config = dict(
    init_std_up=0.0366,
    init_std_down=0.0,
    optimizer='soap_variant',
    lr_mult_qkv=0.7,
    lr_mult_up=1.28,
    decay_fraction=0.837,
    dataset='wikipedia_en',
)
Each number is 128 + 24 x the weight over its row's rms, rounded and kept within 0 to 255. Layers, rows and columns count from 0. Numbers have three digits each. The size before them is the row's rms in percent of the matrix's.

# down: layer 9 MLP down (transposed), 2048x512, rms 0.0442, rows 1491-1504, columns 384-447
# gate: layer 9 MLP gate, 2048x512, rms 0.0587, rows 1492-1504, columns 384-447
# up: layer 9 MLP up, 2048x512, rms 0.0601, rows 1492-1504, columns 384-447
down1491 110:153162089127145143116127131157141120126142134151157138119163110124113153123102105111079087129148158158101148162121174119131138099120103151119122169095096147140154115126141131126124093143138109
gate1492 095:145139091127156158120112128109100143157135133131141101168118128155100146119105124116138163129135123155120119133102140109149087104111092113122155140104083132136069112090158108112132137112121110
up1492 097:143105121129059097107168089127061165102158141103150151093138152165149105101117091112118100092167138112124151110125079125095125126114089105117140153116132125164139153114118127155132117080175142
down1492 097:112128130096156135159114151176140135131110116082154117153130145130163103129114155148085139129138108164160075144075177117110130128120136126108084109096116139134120114141163144102112129146136132
gate1493 109:140125131138080136131122138166118118123147129127124130145146181095149132138145111081139076142162130133118121068163141139082083104118118161127125155159178150150118108137159140129141101171098075
up1493 104:153156105117189154168104104155083165136100161119158108111131134118096149093107121084119174133113064132145121152107145117130149135135120075124127122153104104131106145151120124123106109094125115
down1493 108:125123147114146094143132127152133116138146150127150123138130090180097108124098121166110117114102119142138157155108093128127152131161122110137158125083130189129096138131121103189123138141089115
gate1494 101:143165149114132147135125108130123169141118138127076108127150150104140124148145149139153145099166129131137150163140130164139117095127108128107173126125140120172120133115121112120140124142145137
up1494 100:124088127119096109142144157184131136150145089139132122121121165101128129116105118163132126173134144112102118129101123146127118130147143099123149161135086136167095119144098117130113134172100140
down1494 097:134141152098112136133119135164144140067176117096115124136117148092128132098106158114128137117138074132159170113111107130138147130108106137101145128181121112113141161126136119168131158117152121
gate1495 096:136100143136123171167101087148117088112101123133124150134106084105122125126087095096109142141103098163154131100185122113109149121162111158116120145164151090136151077113134114120135124156117151
up1495 096:111131140170160119136138098157097100121173125130131103129134148145135141152121168090158124108129132130094124135143116135129117151122150058091120105143128142092141154099080137145140151116177115
down1495 092:139174129086118137145142112082151126124112064160097113200169152085143112113152121133145150100127149086128136134112124145082145100134112117095097159110154129117114109163149163156143150097084142
gate1496 102:116110119110123135162119173078169131155172155135123137119159140114137143136152136128142118119068066128123128129171116142115163099150122139121142111127150108132136126110159136142122150151129110
up1496 099:119133138138158129169103113098198091150141156133185111131128109133109148144107143116117128120141089095094157145157116121118141104129110141107157116129093135155125094120118134140126149141100089
down1496 101:113135129097081116137148118089079118145133106144125121110125151137144118148109097144136151140163136116123178131151125105133115101108121124119159131113119141125122153136156151145144126123113132
gate1497 098:077153127139106142116146152085129116120087127156139115126119098144142103112141141145091122102122102138127096136139098148152108150156131161104116118133134104135133103087117101113153132139093096
up1497 096:105132146131127076147137113119159125147121167143178105130136148110143150150104121091146158109135124076125109120150108109183146085120170097150141118118140101150157111147102134137127122148167139
down1497 101:113098143135142139161085130122069086144121133114129123120082150137109115173125137125148107161143121127142114087139147148105101128144145132142168129125177126109162114122144127108140105119126128
gate1498 105:149130123120090171143151131123126170133111131094154085101145128167135124124109154105121143132111099180144118095143118136093154113121147128118100113136149105148108090093088107123145097130131118
up1498 108:143123131170170096104160157140087116126117094107149119127143142143134118114108090144118163122169171121080136173119115134133106154108150107116080137143125094137142137127093132135097142178142139
down1498 103:116133130098141131110165139094142113148087131151120140124138091112064114130151130145077146114158120115145116180130132146127145129105137113102105128147093132127143120124104151136166132167142129
gate1499 103:144123138148171141132076144136103107141149089134136079146152185119080109130120160137125124092173139144183169147114109107146111115156119141122116126119168172150169115152114108107114090134127131
up1499 099:152137148127154128143134157154167114146105143123128142136105124138103087090090143150168100086125135110122104158132157112127133131125142100156082137120125124117111156147150137137109171148096091
down1499 097:102143095058113157140125171077095118178106122115148160141102161109165148140143114135129174115117093127143111145116109131151106096124136109110089118126130126141091161142092148100153119142103097
gate1500 104:106090135194144111136110080165131092127129126117135136119138133085126086099130137103108094166101152154114071159145143129104108098173142110160141140136144096135128111144131169122112106078151171
up1500 105:101103110151145128085140139156120053148122134113142177085078134136097091134110143096141128138095167161078134136149160151154114143170155155116153099131166151162156144182135110134127131151163100
down1500 100:107123106111154131094143127105150122124160128116115146146136109121155135125113131106140050123127137170145105121128165157097117120110094172115125117104137151115130146173093122133125107150125136
gate1501 099:098191135119125124129159111122126121142120144078051152118134141118125112086129099089146174100123135151146135078100108108130154127149196127126121116110135073110124135129128106100091097101144127
up1501 099:150154103123107118100128130120143110120138160176143102168128143114144120184171134131131105159131151095154130174117155117138163120134134115103085150164148133130161174153133153132116165124144092
down1501 101:168153103090111144137127146167167149097104197163158127142143129131134120151138172125113139149114104104164128102159143119094098119135133159105106120097103093159120115118109168128130082105121103
gate1502 102:137144144122115104159142137123155147143092088082121115142108141121147142122134124150158131161136122129114105103162101174162104103131119131140123123154130116175104135131194129092158119164123142
up1502 103:130133112095122142136127154117160116105087111114096109110100125132136119169136080150154107119082160156147069117094161119097183114126121102060129132109109147124119121150108149112095152105125127
down1502 103:161109135120097160112137128154140137120130152134130138138122130132081111122107126143121142173103133130139121140116130103125146138165131134116111088089101160159131165125139127158157151093143126
gate1503 097:198087160156125145132165121082124100139068114118154107136155104139108157145177137091129117096114090171133097154113080119152150148147130130123127115122117131137152150099160127110131146120141145
up1503 097:133124138097139137134105137108119144123156169144135109118134159102133111105138130138169095145101109096144131146144117086104138114166106122134115099092130081143109134114149121106150100097091123
down1503 098:131113102163139123091134125095133113110157124153060177161191132124093137118086114171164106119156081106138212117141169104172160143110131111161156134158100138108111152128126150149159088183143148
gate1504 099:125123144164186141086158145127138095139124146152175120114117131116129143123129150140118147045147103138123116129143136157153150100073147134129130134098110134109100114150138116125117104132109093
up1504 104:070103115067129123146138160176140172131129102161100110146179129116094141125102165127126149162107168130133140139163109127132136124137130139155144149140157087114119099070096135096110134189159142
down1504 102:186096134141163093153143119113135109102107083180123087160145122089125134140117071112141117106150122127181126122175152156155143150145087143134114089142118168124139100132148086167160113097140145